config = dict(
    n_kv_head=5,
    head_dim=32,
    norm_eps=1e-06,
    bias='none',
    lr_mult_qkv=0.5,
    final_lr_fraction=0.0,
    seq_len=512,
    train_tokens=630200000,
    steps=10284,
)
Each number is 500 + 50 x the weight over its row's rms, rounded and kept within 0 to 999. Layers, rows and columns count from 0. Numbers have three digits each. The size before them is the row's rms in percent of the matrix's.

# gate: layer 9 MLP gate, 832x320, rms 0.0933, rows 506-572, columns 256-319
# up: layer 9 MLP up, 832x320, rms 0.0937, rows 506-572, columns 256-319
# down: layer 9 MLP down (transposed), 832x320, rms 0.0914, rows 506-571, columns 256-319
gate506 087:477511404447464495437457460507507483430463447487482545430541440486580492485478425449564460486606518615559600417630560421501528521377511509407494440417505465566534465514474498484509546558442501
up506 088:525538443525464590347397550552472526461413535468452526473499575503450444547443446444460449473496444608556488530547462525489469495471530446588564461527591543542534430494441561545450481494442545
down506 088:473538477461505488488504466497425482551492411536546477509515450524381542567596458595533556541497535483517454597514521586500521548549575525489461475460402536568541538435551500468562518475525480
gate507 092:497609397497499478543503439504543502515461570491592503476524589563450544515537573478469440503511568517557511467564466491397534547408516461432486588351450394454570559515437595473621433517506433
up507 094:449416525466485526498457613585515516475499502536379447469459486443520483512558434535492467423536463488496458523519532493609501481568514568556481505501534504592453452551565481520453641526450479
down507 093:602586435483491465497550472490528457493514518424493516535494584544456509606537520497491573572474518490542558502540452538495476547454356397429480390404487555440528602522435576441591511423482465
gate508 097:476440537558427492503508493474558466492449530503499475485507474602506477526551421454550529452487535536525431505460487544393483507548524420492484535528523528570475553446431539476587466514549360
up508 091:475483510471554424491525583458608548454500553470556574461418535598364536408517502497494541493562482472412562551507513472496532472547499507472489437519532502523469526527517411482564462558495580
down508 098:565537564487480590530634445526512436514469410472498490560606475426497503385502525572477570517512522518477476499449484453472481467499472581464495433469496567474594548590457397518537486429571557
gate509 109:398552546528545450524533559418496563503438569481444460396496525583514574460529525523517440477464498597516529534542429510563500598458464573448473574551515513441472510504516540502543443511470509
up509 108:505591520476552442551470578516521458532476499452362481540520513436664539466478501600550467497447514539571425633480548465610477498560413476526472497543536521451460512456511518487516403534545528
down509 106:483446532508469550552551386501394499538533402545507507510542443412469581581528402577519574483447563489518480585513541492558440495513476461481553537512472542595470505513526495420580544429523546
gate510 115:500519503499548497507445570534544417494466485537510543417498527526474540413591477526490494509471575454553445414529491454463583565511599533462536556504453410549569573477490486447504555524586541
up510 115:538555463576457479513437498504502528537502582555468467507510626538496529442508546548528498499462513492415578492510475527486444452433443522447390381459482539474482596595508472452504557506479427
down510 115:478531471501394533522528468480503511545480492484560426550464447542430509490479463458467426580385508474501508449440492571493487508561563520511436550497531467669540454509454494521542524479466553
gate511 100:515528452489592499515498555473529492459446536476503499403476491595509552451480580501543568542454645446538444520565569488437512520400491526486512427434468529545523555460401521527559607459454594
up511 102:430549518451588598472488477636529491478552527436497531538512390409517472514517517539507460453383449617475520468465495471558447516581477609407418444544577447470495423467490440478485518495428573
down511 104:592447536469507475478480526499498476559504514559456567540439469520504566526519587457401444524413405473492471529589626497527534512526514586553624449423345456440563484431577432431395576473513496
gate512 099:526531493508501470463493538513560442403494485475505511504526415539592584486467623559500454535481497553518575431455521497401400561490460431506540508499483449527491462534437539574549495547504453
up512 097:490536505448472512497486513574477478553406541542493375485460435499541461579578434521505526482543452527472439482513455337564548419396513488503465437493499522423542478604490472517589553585588586
down512 099:504404385503536449578512398491424510495491462421518524464492481559521439483455512534484661490602476522502477583540448556460490555503466459465508430546481500492469496512472480524506494589485531
gate513 103:519517485491441500524431488509486451368413502476518537469401479443498540545496507510620635535469537433550432509518526483470550513519541531425481662558516508522495503535502549489388596440625535
up513 102:500496377552517477447500475460446519534446429568460405478481513481505439433540521496503572516534443534550605518546514375531516537517532496567484509531496530533509368527537451536554543434488442
down513 103:468467404615462532595493597464473464478469531453471520431514500504435513489517467542495480530512606463454560434627510535466400438547530493467563524580550508411462526472475546530475495479459496
gate514 099:427597562473483495496481454540469495498449610558562547530504526526473506468505579553461484553592503429425542571510616453509433493529527444494522509446475378540610524497484532460581549533446546
up514 100:484462492467438473470546583461464542443605490476390531483499474505595490534570414522427532516487503487526502431576498467543529477492416535514495556509564477492497451506500420397451448464510489
down514 099:503510518491545537521522469532441406476493490500519469522576551526475472505533638480441448498520452600447541486492511530478401446481481464509492442389475309508531529484487462523531546463454541
gate515 092:606432500383479511562474491497485521492482525509498527470435444448528535525437478490417502490505553446524437484546556538497584539455564496532539539461496491526510485469509488534466537457562500
up515 093:564432503585505523457466537500529483519474585472601487513453491411558488442418507443520525461614551501493452554465427508531546591534556422495579509368586478491503452463580523503574565443456525
down515 095:518476576590478568562517544498443535510526513474536467430474637615522445431605504453501465468526493606520458523463499523436467525516536457440452515575521469446488456483575505492599446451499552
gate516 088:506453471487467406534504454515490499553493556520473491540459532543533460449508530511471537513567526574488565526494486576547441561545497482513525629501375516451499427537479496502489540516484500
up516 091:494455488449586440591504460417452471465547511591505441490432517492499503468485490386496498590529516547514601531483442409537517529465441477588471559534517540459410644529425467479448424537473503
down516 090:424471456547582525523482566531508465456528511486442472498421511532483551498540591505531617489525511530568513443512538543527485498563514528467525460518528458510607446500552487451484471564526460
gate517 081:532465506524556537474468528439570503522450574455447476489478555580460390541463508526451468493540510569515453442510465526481472463489505517477592523498517487523593533424431542475543567573597487
up517 087:414442592550494515529539500473525546452545482461496446457477505424521533484538506484445522469549534498487485628439477532462571493492429422590452445428542592516410546520488453539586513446455536
down517 092:490523528400408497515503500603507455499576500527546486447505360468441576470502437478573550503418458512518524454502610474485514491534489480541472545476507516533498491516529543532509457466463452
gate518 107:398542488497439583529471551519447427489475467551455464536451536564447515518514536591492563467427516449548556517570579450495547467440567536451520451490515425595511489437459517402543508559492482
up518 112:483526490418540488530567526617503477523482485464502502514503439493464433510369519641420568498418534489545535562540498570497523452485502454486429391449504522489526538516374472428542567529441464
down518 109:513447516538540394457523592496495537530548549468609517537495472560562472561494400468545452524486519508499495542459530513480476429566551467510427582548462540525516412550438435470362470438516505
gate519 108:516503470460494492482482417417460589462481523520536466468398587546473484481544576476531510523514453586524528485531499407443589569462570446471454531491420449514523589432460469499442467563539497
up519 105:476520603470421511482488446505360601506496470455544465466481536545458474514535544538507507464525537570479499540456550487515545470457473508481575424554604463428395553480424453526465489502571481
down519 103:487361558537538528445505470438478517499541508421557498542593478587505440487445582403565482562521545462539500592329480541462542491528555481607471482546518512497560547489498451538530530508502538
gate520 100:408555498521518460604587483460587478537501513573434518478459388528592488403474579596544542424500540559527521495434614438492444538506525502513417535555415448544490504510426494487513543521507491
up520 099:518452516537436565466528501517435494461502525485498527436532504545509523451486452518460574429468425579495486513593550513469414534564539504479467503525404528509475431428522527521481528491522556
down520 100:531482492477479482437485483434440501580550482565533447595468485490405579444446530474530441433398514511512496558515497474539478494438496485471551434443515464579620488588469464452531603487515492
gate521 101:494503538562491601521502541449446405482353479535589518436441522578463534497496547534546560602554501518509444489505506475501525450512521433477553539568594373491528498485445499439435416562466546
up521 096:429492546496498556514533456521537465453515451412465581489463468563495455424516411503502445496472477435551482518506469428454514506493551497495460428503516467532531575432432451409484458441425514
down521 095:406494500470528472413491575487473474572502574471453517479517460449456527526476534489466543567494526490529597466557585488519529407499541465511526498517592571443454456449513474564492523523511588
gate522 097:440533472518510517557503566523470438462465669482532482548457490515617514562547553530606511454523422501587448437427463485455550509456517567435482544454431477569544553511472465490520552457481451
up522 101:614484443452483509614407589480513501409462465511511551482567548551512529524469422545508481493416539456494410503462448537484480544433498472475484473379471490563458456635469437540478509465463462
down522 102:474571503537433519491582491432526585493497417450514484544512507458505464481387479522519434496461605526492524514455494467507460460484410506499518517511470517478520531475458531499475445540568508
gate523 101:553517466525525596557583568564584474437537509441441526477542528501612525487504501541533531442558554433528504506537549535418522528473509520477502510516512515490471485486438465488467527479510499
up523 098:565504429459465422561479571589508513572428529451458590519383510448540474533533536554457490412454495483473527561520547531503381420466532494509463502471497613420523491522461592454542487505540461
down523 098:539525499508450407483437479465492474548543514473539420491556477540551546463571437380515460450585506553493467509411538481479518517396421445459519457535494408581461527480491462609512429464490570
gate524 102:551564511499558508542536415525480470518443429515539512409395474543573548489428497492547518516503520539427586447552490448554555492555479543520514436516430501544599527500442335490445523471484480
up524 101:519568476557599526401475541580530503565440551452564560582465540472482447504504536400493610463496539490446495543543478486535537468470466513496558499521540464514455550465430590496451471508538422
down524 101:459459497528572544511550537475429461544580404470493514470479494525497535465460512531489569513494550514504507487420574493582516615488563529619557491592501443473513516394537470533396448498494546
gate525 094:468529541481518455534423541590517433398484496528501494437446530501492538438406526494564475549512528501574446485537356458474509453489485517487542578463528436505516426530577438548545558454528533
up525 098:546606530445491489476496559492578429556491556513569492454602593561462545406602571529476482465510513462463510505451491568464472533564519479510475503534588419525466464560497478476638590355517518
down525 099:407509569502493376534499556500502502479423480473623497557502554509511471541538575557405504437446491455522562522600499440572545511604450467473503420548523454416548504532573482529484505443483489
gate526 087:468525480544493550515497480486440464506468496524545525408411500508574560521455457449554545473521512477540500465497508549537524550523543505562489492417571604523458491490496505471519514420606509
up526 086:479539586502490504483464498450523510494515557544566510674471508496483389537547577555504398489432471520517483543494487483480417512487475452515484500478459424654510464552448532471475477540536500
down526 086:490501459524513587514441454481528465523468459468482527536554515463386560513406444444445456465588507569398530496482481533601576437507560545645566478582486550494457513466486483516522506440453462
gate527 102:537557473493461579529445537551411448480532487489514494555534554482379609471569566534619561608512530531523539511499580510451539475575563553517488464440538487488499478494547542568512548517510544
up527 098:481530614496520522523511402587452441557536447527505473576564440489503480393503467540512546502563551492582411456509548516411506523491555532489491517531485443514471564441409425407439468571483506
down527 100:572436420526530461517411525545551482531566643497515584539574553507482600460441447412478558543433530489425579414522487658533520518473509443528504488428566533533440557531508503503572515436537512
gate528 098:519508487487538454552530499442434528408530496515596588461489533469526521498452506533581544589480537492527471429471536532533526589529493553490442521512527420504505529457393508485507443498482555
up528 098:480541571548473526462468529534415468438559469503460499532493488456534486465459478584604447419494541561558517471486480536583428417488580589594478408510522659530543419508627548465528490550545483
down528 099:544515485455451469538570508496524509415474522456486540510523494528557505432514479550495512407488413553581529537390571469475503372477619516486444460525509469588482465450505496524547462528455429
gate529 105:471534435492611540474543521450548521503507500549504562368477637585527573501587507560477520542513482481518557527510523505453391461464498418483508509480493490516489451417453509447471370522514506
up529 106:478511469452520519558461474366491443522457508581529530471569434548496512632455560638534497540408548572439595567532498389497540580485533498632454458535496473457454460472582492516423533437495585
down529 106:499494593540555508431556582437486453415509514529456443545515479462544573487430468531438430593453447529561484446500462506513508509511546483468563501512540542526555465481415467485409486548491567
gate530 096:553502484446420431447477517441507505516427438532496473495516479445520489503452524533418460476440566450512529562562551478508527589474479566464443680507481427479411509570486472620523534473536464
up530 095:493476521550498553464559568523422576471457395443555530454518446525465516422525458531484453472394607523485323471491517478515513486496605508539556564512498544472484374537442500558570477472610488
down530 095:446487481572591545618531548543534476401466448422533432472458455494485475461498448462530477485521431497555488453378456500507490431532478626491474455513518573499549526459494548464492444534466507
gate531 075:510540553462543548384449429476577501466524506405571489520445495537506578522565394518525528543433474523517561469549477500478611516429549485355546415483520513521505463529413507466557509518535559
up531 070:484533487524446466563530551554414470456399493542505526440456573549581431480545508442501485492500516492570494507494509572452502476521589529586517533472522396535493544521519405429486496518541462
down531 079:500513484440557513521543461498516474485494542435505560507460481442526519525584421432535481534449525508591495470637511528513474462466438520514535473503478534508525437437420481479567406523555526
gate532 099:442544496467546551555565448458497447485449426480610488505511413598515474467458414521426459526435499539482520475536515424476499539527541425515604598479503416506551443599510473498495453502511491
up532 093:480507397534494458486490436454471443511511464548482385486476483556542475476491507510571520532510491530443453477492422499592522474451476513477490571558549554523533460553527479430543524447421484
down532 095:493492515476472520529597583531467561493491437452462490410542367580484552524554501448444498489573524519614544429565439471457491551478420450515415457483429460633461573521478501471423545568476575
gate533 095:514497581508381543494530396476519426526458591500475534522583375416528484513503417454513486580494505526475489524470447486490539522445498463490539509425520474592534454480543478524508424515525406
up533 091:562551537497493535462413524429508532537503429491495416513512546512520532499435426450523508525534469528428444401393423539490538476550484442420571475468522520552472495548485406545471334485516500
down533 093:498482396515551449491511641493484521392545514486472491450551563560511542475476559597491535503455483522504533478551485469456511488461431503508538459555500498488427497538531561471439551518447509
gate534 098:461569428453522464470502477558482526472468543479559490467549459458590446502397504577480437579458480431549539499530422507484544437513446552498523534528482547484467573460386456448611515492560455
up534 097:532520484548513404468502501519538535561487446473415489490556522465552402560451506531408475553426463418546469572518422446522546397487414523496476483491443518416440533457443434477558449550486435
down534 094:490506575476439545470479497437486391421550509510550507540433535470429444369449450412513501501587405597472471585494530502472555491528494476467520475564422465489524525492510528480420522581534569
gate535 102:412525554449501530539439460445439502485537461577486476489561544503541530487582505516534459540411486486491664549465518502484386558460485581488492455424538508514491484429603519560468443455525492
up535 099:532446403482522495481520461481445471458554395501398465534477456563522419410459534475509440548526407495562564515519513522525454549429392489483521486447502521508506532487478480516471408541645492
down535 099:487495538538470579461404478490560525499496571475466494415540578508519544532478466446584505526480554515510498472491502461519487555574442513431454501471556478481471593530483516569460556503440539
gate536 102:421527539534491473499486588524472467547521569485487492503521567526454587428541513545522435410512495462480520521519520504516455521463456492463498501407550509510471601426576563462562532500561478
up536 107:388548467526518534529544541442438436510576498495497475567512562589460537485441537551521597512445505442506530510455450472487608424530478477519515539545457591503495473508659388496490478545534548
down536 106:468537466460510463505548516479543577458626471484399470442480556520528458526423540522463512511458556507538508458549523450524517497579433469508545548553546409393448406597468556517433449560418553
gate537 106:547479431508492523519528484460531464511526522457492558486455584519405574484538552547640419474446558485522475502556502474543406504429547431471586383486453500490609459572544500516438505525523437
up537 104:476444379495583472439497451484439490468500454516533415511519525530503526435398527466518535530514563537527524589480605489482498556540519483543469572490509479479489477485606530497504538471553487
down537 103:500370406466497511524519511461468569416488453487554503565457509461507524524506349463452367594550530605557540490466505480484469460534521452531376457532549557487455554479588514499422446517517533
gate538 103:484570397570545586525431548617459527497402542519493537536428528484453566439458468523572495489518485478521540470472571436464418497553502473484617591486422490471530478496520436531458423473508486
up538 104:529499466495404500454505459558465589497515488520520549492609541572606472559501450545540563432449429567531612608498447468493547531471448450518488464432466456519596571465564474591423512430504521
down538 105:570437532541500431459525573475448537495555553472524474537480486522489500496471464468453579531539482539529520565571476446476468466490428546560593487461429584524446430517481532569494493453580469
gate539 100:481525439533474545530512481513523565462508494570479543438475494594543494451628406521486424543509580447575502484458558526514522539435570469531465503554522536498458469463463473549475513491526459
up539 100:474612580588484442516498447477508535515488433496476515536551428527496438488598500560418600469495551480482510489519382532583556469442478460502526494570466520555428459505540484521546510475496402
down539 099:421492555496446481544440560538475414395542510472595548525528589575556555490450536446479576509501479545499484440440566509519516534506431505454564427502431534494463457570503586514643526531533515
gate540 115:460489494475538545492552566451550440526461559545583492469486558530465496471489481487507543550523555562549618577510554511519422558507535553491553470523473529598526475498566432474485465562478580
up540 115:479571591428495588502408484545556500421546490434572454538437446560434449497519482529486491527539484464397426547448534462485510418477523506517474499443612497453423515581351493546448557553534436
down540 117:424488571557446536424467390456380450484440524480562489513584519566501564498557574493513509440545499520532502536466476475460456501447457436538472526523429461473489442500525426500481513444501514
gate541 109:501551590486588518497513534577561394634577538675464492427463507492513492420570547549543371555509496411477470400498548467483444491461473606486525500556508463532507503502470481481550487590506517
up541 107:503418434573522503451458445510525466460426550530556440517478430503417481431541479446521521505508578626551518464478448502541517543545460501493476435488461495472528579407476497490564472528485593
down541 105:542618469465423467511431520512572536522401476459435527550425423539533478523511652472444488550522491485432499470569549547568561631444626503527542445439546498486489562453517462408417438542458504
gate542 101:563516474539526426615494493531470552475587496549511551429377489443519601443558505442505417500544547512485439517512467513520529584525567548467567619466508521491520514459568392435468515555520460
up542 103:524551543533536515494468453486549530498622447463566530472508452465544561484451529548475508562469495500530534550475374483535484579503541614527442410589457527557532495497402447426443402526439514
down542 103:522455543539426480414555452547510455406518412509447428473545450546517496423444463555480431501557500528445478446323529490545523443435367476397460482516598411508536574492493515558532486543425535
gate543 087:447487426529606600479455459505448442453556562451565486518488503516454493506508528504573440504624523469560486497505444513555655447523511420474520480543581478600518534470540464441446480555389439
up543 087:543552557544535485530547417525415433502574503536409481484552523535540535503537494450410527458489476572417533531490477571543451575532499469488532551489543458475440452503603477556507451439482583
down543 087:585520547530481387528525530510515455426527502430486493434453505469509500491430438467476483590513553464599518513547488500460476479383527445526578472517537575459431494583383581559469553485535450
gate544 097:518517476535535462525466471443577527445559489440575536430480496544473497507582520531462546516549448562514542555495515443499542517518581587502472532534515370508445506468497490412490509520463480
up544 100:424502494453485594433443472613521442470477418504540395467541505497483474530453460475491488473496488416473426383503365507537531522519515422501441552507539563522521499529459479541411477447486488
down544 100:525445392590486430526539462480566437492522405538546523489529587546511450469428448565598468504441539471512549474485444516565493400483483565639586487587480542410578501528512501421419568527576493
gate545 098:418547505547459528532553460576408509485490513493442523537497437505545524540595508553493514475508455515479487504504494430562430533441379592507517484438468509582469555432451447512466509518431532
up545 097:538429478570516504502460484554580433508551463515448589525493581463473467557465457497436493560588548416591506429412568547513496482451462573454590427484510496483536465494472431437433489570479470
down545 098:507492437393564505492394466445500550510530516525492580488506398518546636457602513509498490572512527574442462592500412456462486511446528539496400499579611485489480485490564435385543446438479462
gate546 078:485470595428518522602409493517458455619557515524491332426498501504435510504558484485374525513500400538498493435530531553540491602520512481522506553527520452449516528544495502486457602518452426
up546 083:500464503418431451458520511518483491523482512607401409520513536538555512486521494489399495537521505535524452571535430518504558499489444416515479599492616536525448497517500516598422582393408510
down546 081:529492449514404490477482519491539487569601491441527476503537529450467561494506595475457437472507513492484476413462530464439441557516636555532465494548465433488540514516493475442495534499488446
gate547 098:428491507461439484491495480523452566447459506562468470478606559523439459465458585450536470455544486484610559455518486546482481524488497443474522529459470537524533502492445612490596506492478507
up547 090:396483550456382555576451516588473519493440481528422429494453514458464414556530595510563552411470440538536575442524513534384525435444508553426496505435496500553480474487469561456565480436477396
down547 087:606462451530478482500508510324541522559562547560519526452523406538524555462512459464500477533484478521415475498557586468514491562590525477478542541509446481548478460398472504476467456531473532
gate548 074:469563428551502558434519496485492571504478619515467484445485567505430497481551442428534493445517563547531522497491494471535546554446563496492534416458412508557511416474573493507538442489585505
up548 074:544501556477463478539512499523504411461396502567582522522471484540603470459426619535511518508464539482492574426583464496503603489611509574486538536482516522465525601421429474489502494576484548
down548 083:468534534469512466437421450550487535521374480593531502390430467486550538402503519505571518530546517520519575473546480591558475492565455459496450525407439445570441540431547463526502508524517489
gate549 099:474520522526465503525478601546478525492516533409509474460485532467574509530545618543588437445483442511501483476482454508432518517465575542483536485420527523507600554455573539554424574553432480
up549 098:442498608527531453421483523511498515562493476561536425485550452513472536480479523508402523423501457501467457422499570510486510429538481581473491485477560493443469491459369542518625509453467587
down549 099:424495555538536424475493497444467561552421550474435534549489579539496439494571424482406480559471539621490496549610530445565541514526518614472490493548536481518546458494499477486528465562522540
gate550 095:338508442487586526471469482539474431466474525500509460498463464480504472461456461588641468622597476489603479392549502524521585509581546493550544492583518506553533493508462469429498563501432433
up550 091:484389424549570560475502473415456600541450496550477433563638533611522536476452493469508472576553520539445529490574467435513569460602474445564519467495616455596520492480517469455505502564454462
down550 094:443436603476442559487438410464515494423509528496519499400504587589503539497559453508582566492515485564457594531460540505446472496545443422520542575531473570490493480558460518568402482478525392
gate551 104:493531451444643464491482469554463412429454530541582580492439521571487561403456574507608480461528485547550626507501505468454448503478620601479465532459558472518569555389552514464427466587470554
up551 105:508478528472472378458556472595497485435503532547469458535557432457469519549559481479530480469513471501581524534465504582508616499389549499484467544506538509501417445491517468555562427539473464
down551 103:474507500517505509512506491475462405466432545438555439512518376614499558518520523580535497459568485497529530507481479513548445375476480638482494497450422453485518511535473565453505427474413503
gate552 109:530580485438561474588513520502523418449565536490525549458481465536603549486485491502491398591538540441533556522485490472502486512448454511495434480524508400441481492489476536504512456490444575
up552 101:408528572513490622536468489550525515523519413568519635523399565567546530525557479527457512509503558563359529505473534517475529435461433464476445548514466506567503536529578454547481557480520428
down552 103:479469518514494523532427461456520488478473432592535506593459493500482515560474557450495547618504497474513529409411476427499519449520529534548513576519475494512438534437453454546470573501526502
gate553 101:483530458485492573492427427498456498511523428418479449493553561546570476504470541472580525410520503436524529484534537474552464513438492507413541552495446551534620443416465524453489560480522425
up553 102:480424445465424497644586564534575484487425555484524529441561506573504414595465558499473486480550512407491515505503509585459494455438541505481554475466564536549446497503384529458450647496510572
down553 100:488526523480503510513490430495550537542556405460560588477526531431402341526522554519504513451538554558493610514530514509547513467536498547444451491443533457468460586563470478497456563506506570
gate554 102:450516512491469529556444437545536444542520541482468552401412472542534618469564503481546356583599502492509557508516549530497498487393543476506563505545579489535499499479503436425516510572492489
up554 099:573474532523450522548440443482418500501566486518515522464424494525520535474442480474486497544495499522471451539475517472490473573460545497550548567469557367455554478497457481452557496603506558
down554 099:488473460522552490496440526566479490499485545607522530521537500518493436566421507474560511559447513473552549505472525504507447465432503527504509537501440531567498481442506469577430541519466511
gate555 101:432511488529509564463459529462496456510559559525506532446501558600563490540539587428549407424516502562491485533483495453512469535417456490426444514520520458620621498479482468605568513537467474
up555 095:473536524514559459517508429559547446521535473538540593414388544449531542479526447553445494550536543449471499528493431557625531468541341533543509479521438512510493559547441531440524466565517503
down555 096:500479530475553489512464531513486496598538499468498406390488500547410483544507568456616601460425471617595469416513527500429494560495493440504521442404426486599532560493564570558507507490493440
gate556 104:496458500610578582467427421518529546527406547524515505534521434520497462532574435522560443536448590475515528431481491498509533473426642522361379421466457533607582566526529473569527512565516438
up556 105:538483485497502545549488551438582526476431606495380570519543428459504521522483484445482532504487451544364480463473533461568451454572561425523504563477527571475530530493488472519502472471482422
down556 105:453561498529582406528519459538515604365495533525436519420459547470598540536508550479599640559550468507481479544484435433522458526446444531447478555621496475465486559557533410487578518476582491
gate557 107:379600477442494516529540495448544379487449565566480442486436444523568594475464530460492407495455446458414493571546473483517482466563551470517592492507535504497540507481578493446486474597494499
up557 109:566418489523469488451568448511505450593396441580554512442483481552506505410483574455479483497491527560547494429538548443462456540465536443502539476509571453567466444482572443441510476490494467
down557 107:447520518365530462540524480467425532487463599499509499493555523518506315521447428458544464460562465520507522376606554494463488524524569531578516594463480452489549476404530425531447482563447495
gate558 105:513489532584622539539501501468546566534505547592607424499510527544532482466482495539548452518465490583514472479551586413430573574401642545488480418468455405541505491494572501532500495619537570
up558 104:484540473451546529574421552520487518451483495493530453479466549537461519486550472478407580503523553594549425511492510549511483463432525458570466438526487465458508501488519459455401485545549453
down558 104:474525527465508557457547542415565525569555463404485478419507523548500557527523416546486488522430429514510403513537538520429501544544589555527535461409442448531581495554550577490590557455542636
gate559 097:502584442519618554471498575509514452521455595503590490548538488493506425496482458530492457532526506523476474522546505432438491528471493517461429492538508417480562610472459519505521493543498415
up559 093:500516534439442529513473478537538414474471509408540431406433524540489585436606461559490445515429442375507544477556571477525478526592522529437549601647496472537457569585422503474505590504495543
down559 099:452489530493433429547563489490470507534483484521510532318453498523504770494557544406466481462574402477546521514523492481591509531548484554519451528499534576454443481416561483538522517532548537
gate560 093:413425547520556408548474432510475493546569513582532461513488492529487504472577535551468433488593526512382575431553527398564488538554481429449417517535449483582615569492429533426475528474494507
up560 092:504545441473514433439530471406467499553556438549538448521529489487474484499531418456467448522590512515465474500560486470560533362508469449444418457511438458506494541538422461546539441565458526
down560 091:458396579448478519478449553413469510519453407615498511415568508503508543472509545485544512469475494523498421498483514458451568533443381499496497540534517553461412424527480413463479419535465501
gate561 106:441629567482462554521491429509538518423512472503505551422467464474568513476555452446533542501479496529435527558520561467467439521439608455395488423553442485522601525400466512501469627491551540
up561 101:465465538508526505437509567474539498477453483560502500457511416513464450492435457439473406532558468502493536503489545453501431525513592503461624585507499395452534546435469426543462386455497504
down561 101:478551476477487545520486464507508410337541464540513472531551497469470571564512608521497484513493435594517484511470535441540512566443549433467508528566429450546523462459513516429528517588506505
gate562 100:510531423497487418529506576468517517468592454567513419479524598481476425531525464454513496523478476446556494515514572497593546496538440485417527482477456515512554568403404415490661580528514477
up562 097:448482494485525451480500488498565443457402427532486425477436540542428416461483532571505550530520513505533612417484552480452479473558490473574498547567488505503477520536453460523533502468545441
down562 097:458542463508463539520536515545532550503511516420504497465519485535479506410578460578481374436588470475486488425475487542476559457496519504464499527528521442556397523410565555615535434491565563
gate563 103:409518608565444538484481491544526494493500588444540544504510513517617546508467492494532456476484633474598463507484568562495555574514555578424506490431497557545506495542504508520489512484493505
up563 107:537541589528517526486473438537553521422464579551532506466564566568547559508602575542450554493609461455453510537489554481531475581440530491479501420426501512527426458531594341417575479421538536
down563 106:496532559433555483428518419408461471529449436563413495517446539531580391504481549530511455411533489518432437563576444513448530510458456496480463539468442456530529473439574498405594495512499396
gate564 098:471545510403517542590505477556540398444419493483555539476437469461511462465439508457487364567471452444551525451491466427495546608436470493516584512513445521425452467517437476470486514554508557
up564 101:558516457463327518416474511479455600515531516430470404518562566516584527459526545403517570454483473524431478479476554528534503484463511438464515562475445471497510426524494591537513460463582381
down564 101:423536497542443464501601544419547463486572534545496396474494494455537528397506564506492350539448441480442557511514486486526432609523509403429576564427475502500530378554496520528540560465496498
gate565 095:521453433507518530443501636409496477468427511523461494449533589529548512515549533656587383512579476443456461538553519464466544579528509413453535559541493457464565557482462553463547519499564492
up565 096:443473454521452564577521492450412512525439469545469490475494583543446491489374452424509577518539467622599477512446449459487481508469475478459500501536471644476419542498417530512443489504532563
down565 097:470505512592579525517444510524524577476514514442491500527460523508540514548552494467479488495600540400504595501493572468578505487485481493476452480579474383533411555517454426605486530588513503
gate566 095:489447506480417518517446424486483496395479520502505501556479473450483510486481463477492513465484504429424514545487620553514483449546551477491530535491526545570507480516480450533485549527576546
up566 092:559509471533471439501529470452445496439439508463516533464516459503466529475446469540482571509506519557490428415476554517481519500607508476553541518486446569469427492551563520509458664530478493
down566 095:527525462556522449523504571540504464564421530529489531389493576558447504582532464550483543501462562530542443473490489478544409633525485547445600484559548503435477549413550513524418519476454530
gate567 102:531554536527522594453518646520544477532479511523450525441498629545505458439404472522505492602504527533405503545482451429463446463519523466451500503412466436525585447489498564532450397522480531
up567 100:459534496476507473446613578491445513527535529490491500443442502407536500517485479504399526500593419494451499513499495523480500509597507475503495476485469532546636516475355565548531490413490583
down567 101:615498538546485512517527407578485497504589399474514535458534456442479474535514446588514470480455485522491531436542520461455427519519497489442491543627453475580508553530443490431522444537358507
gate568 115:541575538423463578537488469516550462445519489538616484588499475455469477489551522530499467510479465501567492445518584499473558486536466501467508560472426520514478507394558583495530512532553475
up568 111:470496489469509446554484435547536605440414621502493530527477523582499456573477526533444618444561536466487553625551477512627469469479522526535514484487552515436520522441581470492550612513510434
down568 113:494556500563457488574493522494551556542464624574470517448486546487519475590574508519402486488493378512506523461528524496475434430461496450589500440491476567497473591488518459468531581434466458
gate569 099:557486544465408447546474484545492491554588342595422486509484443536476481594505450498513490590507533500596548568532502478380480451412509459539474407381528540504446458582481453582419485491474425
up569 099:482556495467597527502443566485409537498590439502471560475533497566467508479511511439476457528468514542434500493526521383398491530494536491638453520400598465499404525492472489511474404455515453
down569 100:468429503439608507511456468499605600528381545506567500557456501482470567469507489489487480446578434582493482533547450486510574511556486428524611543538485525504508546493594471514563506574532542
gate570 105:485507503547555487487442500507538443478483540538507515474519541546494497488575615541556465473472567448421436484472714484408558498485498495424528519462474449504524554432501487442509562491585461
up570 111:460425401519527378511602514473514472412545481474448574488502371453579500482568507509533487499651488406473508649494561575510381516548539498453530531563438584514438596501451514513515551530550547
down570 108:570553538542553483533562522462526543459583506477595490505437508369598404579440518499467510436570498413597571490491437526475505553535557552519552511568502436579441342547494548541515440499417412
gate571 094:380479521451550595517471448548519463496479490511474595492489504558523438482498527559545426530577497441547542448503515486433529579464580464469459420418484488553573530521527483504516540495547487
up571 100:535552475486489419534416478524415578570550473428598440487470497507523574588597473545462590442433504498430559457512538496514520467487411578517424434550439515548448608496503555385540399559527547
down571 101:522468454544493460467385505473538573554498514495435444525449530530480453544550563517477462573498569486487519417498470518547523421521528522562482418470551471510454578561460474536495508616524527
gate572 090:513611481485596460555522526562495508519546525551503449523498561632506466442565446427540526489548483487587569535487560435449516494474449531489436454405476461463515529461527483441599489498558471
up572 091:485453459506552576559497479513494589600584481499556451516586448431521422505444435476500525467437542519584576524539479489582442536500509543441485510444500486423454526484581488381461550513531477